From a checkpoint of a small transformer trained on Wikipedia: 15 layers, 9.23M parameters.
Each number is 500 + 40 x the weight over its row's rms, rounded and kept within 0 to 999. Layers, rows and columns count from 0. Numbers have three digits each. The size before them is the row's rms in percent of the matrix's.

# layer 7 MLP up, 448x192, rms 0.068, rows 404-447, columns 64-127
103:551556511475520522441508451452494492529472493460460516472512560470459492516470483495475418555521536478474477491524500505509510417533459543492483515477491477481442488442520467491535468558503452
097:586433467529487521429480533452469459523521473460519576471426485461537527548503509554515488473529464407496598523543582511485494512498466475459483509487454502586471523520427559489432567490466477
098:501508519509471504506473516510546451560609524455477469520547535484454457497467512580539531481555547574542385513466478532471427508473439533561494411445465423466482540547510395486510520420483491
102:479443474520504496528459521462530505473491466455537539473544512596551468474519476519546481447454438437491524496534548460459562511509457442527467515478562530561485398484469433461527502446500510
104:588445522412460450486514526479459564455545451577493559464470456499459475528560460500470496472484514521479503493505547454502445548528505504465530502494530558515556435466520491485557495530438433
108:483494470435425508477514542462569544505524509497496498575580530471473512426496524545549463498524519458458450470537442455476525522481494488472533481506483473486478476467507458473592514478508521
095:516558457462490476503564473505445498480473536426570507493504553516431541503547509494516521501546416550557466484489472530482490517497480577534511518448506566491526514449485548441487520555403428
107:441468482535496495446457483565519526445496490513480499479538530575507506551534513456539487539475524433578477424510483496541498416481584449491435515480455539524576569446431475512437513490509478
098:462551490531570424528428462524448530535384595560410544551524546548554482498456537528511524506519510549487520558495472514568492622557503449528473437460443467515496494522536509515482461453565534
124:447474499581472488541478562507435513498522516560516543452503512510511501513427524582477508457563466525563471522495597511574547529515478540461477460539479431518507521409558537472495495442518486
097:524529471502429502508518533513488568485530457550433504550464505535477499489513496548519463427503516566435538523528441520504577467443477519511492464495422571560485476492531489464458524485472508
093:572584496487574511567496499451494414550511537526497573455476532539525470489516549516492459439479523515462495528552515525464535558449466475479558514464514517506514501539515465473516532493515495
105:495410464470520467456471517546463561500505527488494490473444582536525483485519547409350557501496570505525489501482457521456512559540484553507426489389464502475514522517506531470490505545458517
101:528491506487510515474442550451442534526560510460491460373528509489473422443512471440471456561514502504549523525484483435491602467463478512498517443497495511479453524528521545417463508458482444
098:458509478410523546477564464458480467545533496539450407559440477460512507491465536524535511500470496471522612525503513534516410480518489550475535474518444531483562506417525543541480477528444481
096:558526488503533480511542508442474439528415516495526559477524468501507491470490488510490499488519512474516472596605495485602441429464474493480463477485475480520431505533576465429524476531499399
105:486425519453500463555498474442465482487464496551402475517480475550553546438493497420494489469459503525535490452509439485496515485459545536472533477471503459541484452468444445505509569453545471
099:488424442471541474502408473544522531471507497514517481461560531516511492506533461485509524489476473513452518450517500488499461533475492511518463456528524455493495474455515509432549551509461527
099:545546542528497506486510429502533465443478451553564513527432476468420553466485446538459431527486502413442459527508440533537476507492389497558445542527507503535526421452482528458479437567521457
096:498481523502550464481508538450443495501488506492536475510471526478440519544506549505490511473545452521496501461530498556517520451543505511558467513485516569457540445446494525536540485491524492
100:538593466537447493532540492444468510460523444519509532443481557507469506501497528499490481551487475548566473533502520578454490479472514513500545472501458482512500542443517511480513508573456491
099:544478471473480460494532427461529548571526560490425521523521446559450529566529491552504491505460478477463523540519518494551531472475455469506549523485512488505521486416460497506633477457508489
095:520568492431445484513494508471420505628409487476561586570552584527480589451500444502501537495550518523510567558525524483503495451464453536446499469460517459517462509466514478529450470504521477
103:504450499489521455507500449529524501493531581531481525427505525512551569496503499474488502508487442525563473507600525542454466542472560495533423462574447491484447525543440489488469493448519518
096:483590523508459475486494462509535520420524554509517552505467475503446575593515523554454500450487482452434467545519425467525506491523478493443524517518520512488522519490518486515467506512556422
098:568513593450507467422444475478520515519520572571503564508560460483505482497502511480527494527578433499474472469483410496522486481479457573487415470516542471491412510485534487526529521475523464
107:443500451569467551538513498470473485471494570462492444474500482498568524409513519486504544403402542476479515496513570516478491499496633511523498477497460539478480509541468498538519480518468524
104:634538475525511506481540558555522510481524518452435544502505458484512541479520503478577540514489484443472492446485570582577536496413431416531487539557494568531494451487493456523501508559512537
108:483518504495483566455395555526508499522553509513546518426503464479483481494518533528455465482515447568467514482539426513546542551540457511430541450556487489478495428508489465581500505525474422
092:536534486491562468451563564425475454541540568520551518402456456508530504441536473485503474534426513432523486542492531433493493499457483428531484413531545469537501486524509454545567494511487562
096:443469501485500426514449456466523552526567549522555390560476427511542501473506521498433569498459489489480494485521542541447522504516522486508514513518470577486510526611420510562540455488439501
100:518489609567535547509426480477469533541466438432498490557523530491431527521461567542474582500550475499517474481512510479518469525489452479508491464520480441424511515466579547556479482590537447
102:547506523390549475510471517512577452446465481566531477518478523463516458558550545474480493516567498490524503463453494497544526597502461502504525525472448506560507471416510427485513444502472429
095:527498485501513422494492516539510450490440446467494494567545487504457494457470477499462559505494563510515484455401536497476450480488509478444553561528502568437552471534486518483526493590515587
091:461491479528510552528526556468509489393530487604557529513460466425489508466518537467438463474501492508511453449505456456498516509519493423452504517513542510500505523530517412515536517496493402
099:520485527573487456514602468523518492514520510491538482481469438496551483554537471541477519559561432540427502457465400528513554483468508553479465540509535517561485519499512525456528521452505497
108:527538542527445553523571454475531529520462489495432509556509435520580466415457496535472522464517543500517446507576509433566512516510387526503491499456556478517482519515493592483535500547477459
096:520470583541403510443493450474464600521535523476512481533424476488488517549514541498519509506559442442507497506546463522501499446513434560572468533556501520445543533448465497560566510424527538
103:551469465560500537540511551482437531504562504536566508477521463460528438501563564565539497459539506476481530427551450496493490494482492545551497485520496429462544516432425483507558495535491493
108:503501533546543519462464490516510540539472516439537448580499530501508412533505439475504424523519422480461533505459539468542502416478519547474475443465487492536464580540474499478490560485537567
087:497532470498477453460548477461469503590537471457494499510544495521471492473592560505497458481501475512466509550502518527492471423509416498479488557554467524502529501462462487489482493526523544
092:517465566516436479489526507510462539503537494478524471594486529484480473590480462518488498432459480450516479533576552441529428577461427485438580520516497539458583544487542519519493449486496476
100:507564522538448467542553518545546488478477427408472483460521528459489462501428519455471464483492458546474518451497496526468468563514494498500468459547398541529485518483450615460483460510477415
102:502526564491428481518417516514516509539596509538501515527526459488497505542484522505497536546517465488505505418489573475584518497523506502484503483483469501430511564457486491525537508526577490
# layer 7 MLP down (transposed), 448x192, rms 0.0693, rows 404-447, columns 64-127
103:478539397501475531532561474504508563526523554475472527494471439478524442515496458530441480536552494527512529457448519508471500501450461550473454527484505521486484510496569507504538465526533617
098:481417532446456447501495477490428578483514496472539469515486496557523489469556531479469519501434459557498464520478527531472545486544503533525433508498459482490534444516437474525477541458535498
099:468519474422537485476519433512528516486449496492499506501500445509519440522572461470470425587488535447544470527525506573526497502461488477515514504483552564504480484504463550448455494447489475
105:507536472449467514546454512458514535457458436494428510469514496478499456525492430560512403523551501473526511549471514457555536541471425496453488533505556531461512531558485406445490489495434587
103:562513518595451488458539526544487463491570540492524398472530505520486497482542496468536518463576492444477554513464473486516529508500501444447554504454522436447526434573482492477500498488508538
101:509510496494574482495481516503500525494557471515533553538485538474548495487525550541516470511464516501441541496507533566427487394532509426449450495484550586495560498521509495496533524493478538
102:566524435490524497493543521546549537497484538492582456504502504537503549526605450491515451545472463488543465517484403525530531479544493489529510535483500542494495549512549454481435475490493519
106:459645474541499491499506466497479541476474460540418552487523504515545448456496467576458500514526513489526526467491460544552565473516480524483437538481419432493478535450498558498474402495439496
098:546491543494520433475500495454441521533496490563436476482467565456509462483483545518487559501533485563510463499428579509558460533503476440531458513496493488487539495549409501473532477464566439
121:482512516512523494481498498544456527568464465573470469485497523574516484539452560499499531528522443582581465514500572540549512485552476524496440461589455503535558488469530518479459465478598509
098:489558496439534466528568525519524490438547502487541439530440504554506564470524488524547435545460443573482532502541487503566505491567527526510508499546552521481475462516454520495461524497463546
092:511554541468480546472461494559504542523491524462537447579542502420512558533530501562493469525431491486554541504533522448508561451473498526493480571464513544530533444456544462540474483538494549
100:464563566552529491438496524551447515495487512470449511531474440519510502541510429556434461494519476510450534405517544526447464536572543516458452542463470507521473486541587478517488520552545504
101:478534528540497519501538571427443499517450468498495394481472500484468492503587504516521514475486520501474478561480490536476490428445463463505593537533484509514506480503482545446536488462521439
099:484515512408453489524509451461483416600533455499369550549497481490457501458478472494503500442444520471525469466459508528538533512538498480518512522453477456513491502424533558486536502532478526
099:502481409456579538495534502563497456506452434541491525491591442468477536499519537563506527569418518540475420523502422529507526445533456438584533487547511470530519468505511466518488485592417463
104:559484477487504503531509507435436476466410456538534519566440492506454486465548600518484512489466521541559524536508453560570555448444534479468455477505548474546447470447539563501537562572560464
099:556436419483494437454438480590494528470458545503487497468525539418490473483568502382531437470454477511519493462587455489441490533514456418437547510520504528511533477511511481502462522459455477
102:453457491535459431465463463445505496496540502556469421481531483498456629485455460490435445592501501415442525524487469445474497522462436493535489505521559489549562456490497485502506431538497436
096:491508553517558499512462513510575551478551513520496511515547463522527448502468561542541500447449413515557574571514547485475521542479450478464594526473517460512552446400467483414493610504493496
100:511508417502453467464534484512530445498486446515526419419567549492498478527452516461505459522446474513569467545461515593536581486479485473423547492524455514455508448519475535507447430548531474
104:486475483461498445524518405502565511498464508460495548527492480560478547514568438491496480424508503510496493501520444503470479479517450484472540491429430548520474515474468531572437445514487528
098:502567425480555532567478431446528502518511483561413487457557504491563439523555487511482512488439418464478496525526463504398423513464502483557576518470451465458480539568494478493508517457521463
101:539551459400481506486501469579509469500464568553499512529532545520563534476540551488539458561493463499573470513444538498486481504511518510491497502545463523555522562514471481504496456502485537
097:565519531509543489525502558474516544550548583539434462464564469495474480544507454480439559468476430452523448514443489498482435489416527551485420490506460522506428467508460465557506475501575494
098:506458576538449497533502553513502511527450464551534453532515535526484484560542466497501520440539542472532560438509519462449501499474475526496492426549524478469546519508500477482483457523480461
107:415536516499477499509525499459496502526574538478556406478485459491645485453545535497516457493433517546400505537501547445487472528448541521506541498493434558550499540544545506485525499508491567
106:531493460481412468486549486560520452504551497474475487549555456551438537491515595485520486501541481442474420441473434534590580533478427487565496548547514527539488468577467535494482556491471495
109:520497533611473581498492505455465509477556477554527544459409492460506511461499450484448502555564470438503524561536557466497588522462465493479471476514385490506464495454478448473499531528518507
095:531579492481572461512552492511519507486482492509449477515560477513520454497463524501448507596442487465547525516469513442522477468372466427582522431526514486496447528463546522506510533575471549
101:497483537540502435497526440487509491514466454492560447516464523489408450399538495452578569523531504518492464498519497556477515606550419492441502574516515596458524512545480491500545423528531510
101:619552517502410561433447427466513495485511546451478506582498498373473517465420524490527517529529497445444437534432455470438501471497545448498544522539525502515507505452486498545470555602545494
103:446463524457487541447487499465543456544557465527532615509572496512483448565468495537548508456467493561500487488489514523531447551457443541509539536493507502538542440503468471451444496524497517
098:509558481460492435518454521502456429562488594544483522538544501410492483548485592483499552538473438519502503498558421542439559509504528525524505461520463550489530488545548454491485525454491428
097:463464491495406488456485607448491517474500560532526440549515514443515475463504505521489452518467507583581464524478420548581504505535427515465497465490455463514520530487436555525537512521477492
101:481472497495488467480556438530547392522509548545493497493491449529542535470501461498492576516499539619497545478579493539534567569520557492485442528543449588483537493529517461489484518505531449
109:503519544486519519566464400505474469506478568413500493511515503583545410454421461522549514532476513506455551453530489473510561517574459614467565515510492500521510449535472578481527554529499563
093:525423543526496491531504435511415489472495555468555550550506501465405420560531582496522583499533461512492556533531485514502571515527506494478498539505557441458527539491485488555487502519448480
106:533450483467535523484523519466508456535553534497571527496552477490509483575484511549468509420431450475513539465511480462457432522523466543512513438504391508410500533518476586463495488416495486
106:574500446474499539527595520477436465542476536552574563497563420515498538507459467572536509486545462514540492508447439507483478525485515550478518524545520567552546552528566531533517544559468526
088:489537427489485462501477418532591488518437490526527545470467555536480535468541497435605524464485489568460543510481494545438533606491444586496431460513472496470536489463524578526521506518500525
093:545499404457445513546482553549556501561531572545492468453495520461581496549475485528544434482478541489493520535559509474536524487535556500501475578516527567496525504511518552537497493527481523
099:563530430457444460459550516507527487461453526503518548488534513553444501439481464452426530540530531460504470455501523429474496504441552485537520569495578469438526535539559521473482453565492490
103:434396502477521487476493448494553518552471462410523537520507460402430538550527484500483471528509479527457470421508596496511512524455407522492487491527503495456496523499537521543469477495469543
# layer 7 MLP gate, 448x192, rms 0.0703, rows 405-447, columns 64-127
105:483515443515447536513399513523571433501537542493478485518414480402518463477488505490533478498504549511513494528551492395496539534398541479427491495431565511525415487544462512479489467559542488
102:516533447568478547514451451462484502510540469536529486491494448504543476494480465476478485459478536534485514506509436497473537537564459496476511449511489503444517506452484513547504490469547502
094:542528510513488514422439513457470549490483488573450517510514572471493543538497463515450516525507490538486446529505495448570457534465535529459475498497436498390378537498491474452534495514542527
102:567457557468477503535498445495418502468549539527505499521554479558445473459498497483555486416510500486435505533563536537502561574568455537463586530488467462522513487489482534482505519485486536
107:469484489467495516442509514557499507510531520515511569554516551458494521437577533519506470536472520563536451513446418451442520503491501519476524490492563559409473478516480501563487477469502481
100:479457514503414522510530513439501549586463539506484538571525570469472476450536452512505489533487475523531470492489487594582565510482503493539511495457476487517473546499473580436508528528457548
106:512555517512506480431458555458488488502545559481413481489504478486493490487511469525519459542423471467546525452484478498453590484536491354449512525459528527518516544457498449534422505446505521
100:546537473514495516490492560525478523404543497455559503441572518517498536465536508523486459527508513542485513487539460509485507423506519505504485575499533554476476574470547509468563499540487580
120:518532454473515532545541484535556518508506479469587501515476426472468536471579438471508473562469597438455504489493461427547452505453482402600517571509492545561513458513426457521608485461411486
093:528446503558470555501485522548545477537493521524506483553461515501499510474492521479480444489440487551533475538452544521511443498435491424477494433492500512531574381511498495536483556455480604
094:500511429501519487427498477487499587491490509552514411535583541564473441565501535477543586460573508511456539501463485478525536443436483485527389539485529415503458519528491509560458462474418514
105:448513531477512524504514548481453543517473502435490531546563443518467570455549544482477485505563507512499467531433538532472463510507498490474547535497580407477546578468517511514536561492598557
098:523531469516509494474477517610455512469470512473545513405550450443474527498510547496590546518463458435505463435549515574534494500504472423541596456478510517470490464515493446485471471514486497
099:461494366482436579533473554440505522530560445554504557500441508505441520475532501567521543536535515470483517435506470509491461470488437543556513389522527480472469446475484537555445493498603475
102:476571470467457472557535510500499483491536488526505514540507522510453492476553388481453536494499421486494552540478511539532486515612518465528462464523512491490525389479402504480566548482494448
101:407523504555567553613509491485484478466463543495446496524512513470520480480528522446478526539435462444526583518465503457539555536452452494529582532433547502472469598502487543512468527522434491
095:522506582530449527452531509493536453480494517518502514546514503536435498465527456497521466483459518526477459471426494508517469542433424589506524539534529492522446509554540443475536520445523516
096:457510505411551490494514536441461443502485469459428467550493517482478469555501550457391499510485556595540520482522502462435427451460557460507531522492573519507507488498488543551559544467497549
096:530438518451551491592516468465523452521426524591445496542480479507460483509510537439468464577497508475422559517431440489536466480506459466510516552518484504487590519490478445493510513476560569
095:481513486516627432548518542484503508531504449441513521532495504502540592470462589385542476447499478448475561513523522535532437531449592489536506439482484519467492507539436488500544534502502510
100:538466525490554504516484464510586446500484530495514449535483510474462530512496491476504470464499533544484563498494433458584472527515491472530445527435523656458496501528400529456546466492525575
098:513502497548450469525572489555506466500505522474519480585507479469526524468464455545470474567479560513522519443556546517489479487446498496565481536492503443511470585463481473470509491550463492
092:514416483491467532483422490462515497458512561592494570511470577519500451509468437562481456554488499528538514515427514514477446515468500486531491518497473477494412503506472605428519489479485565
096:490517505499573544519538482479455466604557440532447548475457491503521476495537447480401515512442536447443531528521499469475454486485502446474475471466458493514558472540475481478543535509467443
096:571526481491453552456437516477570500536459478442517461515501498554524543495514472510402485562562586542499492491437582489548563445510562557538502471480499484528561550489540574534455487498525494
094:474530521517475515545541503472510444501443569525423483483548521490526545452421479450473543436513548442595496586487507493498511483443552504523495490479524498369481549446480534544502476444473500
104:535520501452520517426584540449510504486483469521401548483462494467473489580522536431491519499542447514501546527495508463555487506466470519513534487402522504503472503510429448511567477502424569
099:543464430527541620542534468448490510498435555524383492493524516531505531452466477551537557516506562479494445519498502539515516510496498546505529490555458521463438549474444516449484509394489581
095:503502583491515510542462431525506533489485491503463463590561459496417495514471511438477520528479494562531578439457512497491500463415493495556485466461532502509457536470443513545517462513587486
104:548403580496533532537505495638466458460574523536555535553463542586543490530446494497551510573457518545477535458493477510485523475508511538548537478489513414430490537476496492496495544505490476
096:518486553428481472487414465477506525445592510557390468492487497527444524470460434489496523511470514501483498509447494500520511464562529497508565529436551447491483546547513485485489437469534460
104:479509507527492482463397517565544516475527497499492548573544453502495473504530433537556447512524413489542472508502528502476426439530454517430536553595544548559469461529512485475483507483521495
098:574482499556482534439521428553537446497479466468507465471506519579462474530493497498493566446586499515516542488496493492484458500515492445480547456554489534457526574545478499500487421529541505
094:466416505522417467495529490402456515543500572494564460482529461473447447462436560481519541531489484548584449547504421529580478516465443538474555484531541512567523504417509525561567463477546549
101:476524474501454555471561573470478449563467501454490490429518498521533497530494514515521388481497496476587452492495515418492507460494493514558579443495446533499523541495465535570545458455507479
104:478474540562503479504506526475473545558480475502448505469438464477480486505498546461519460477469476472497530512430511492487405553495450481544540477470534556467534512501502540496509426587464540
092:478555450513420539539456496551490552450521462506466467554507563415483554499523465498499526573477498485523478413498462453469551461510562540458519524479552522446514459454482521534446469487440468
105:540464461533481487499525525505480510484505534551503515506556491433455495479421539488528469508504556471514556455525495490452478553512522489471498433484498478484486592508485506493551491515470515
111:472515496561498507466493508508449443521567455440517479516531520500503528463558463500527480512477480551488506515558452510481469535490581552530492457513444539443462485539434450498428519471456401
095:564490467512512471495543458537498550474428504504537574494503564411488487443488535440517466482500544528462566477457518471571539489520502483545495527534507485498481502519534505540520499518485463
097:479548511537485514413556598531506493443467493525526551420508511517488524479539475503488519515504463486463541476448534497500506507556566507556576546454557475572543494535503474513489430468499509
101:471436625487521524509466441543419440488586482448518464545492489482461504489508485499536452493499543566392579536489509456489466467555555472500475483495543471565512511453448488439486567505489523
104:501522493446495442448518541517501440524546557532482508523442495553483492552503596526497483471580523561499526447468512456467512507515484557534507527485508485565447524575447404513477565469542511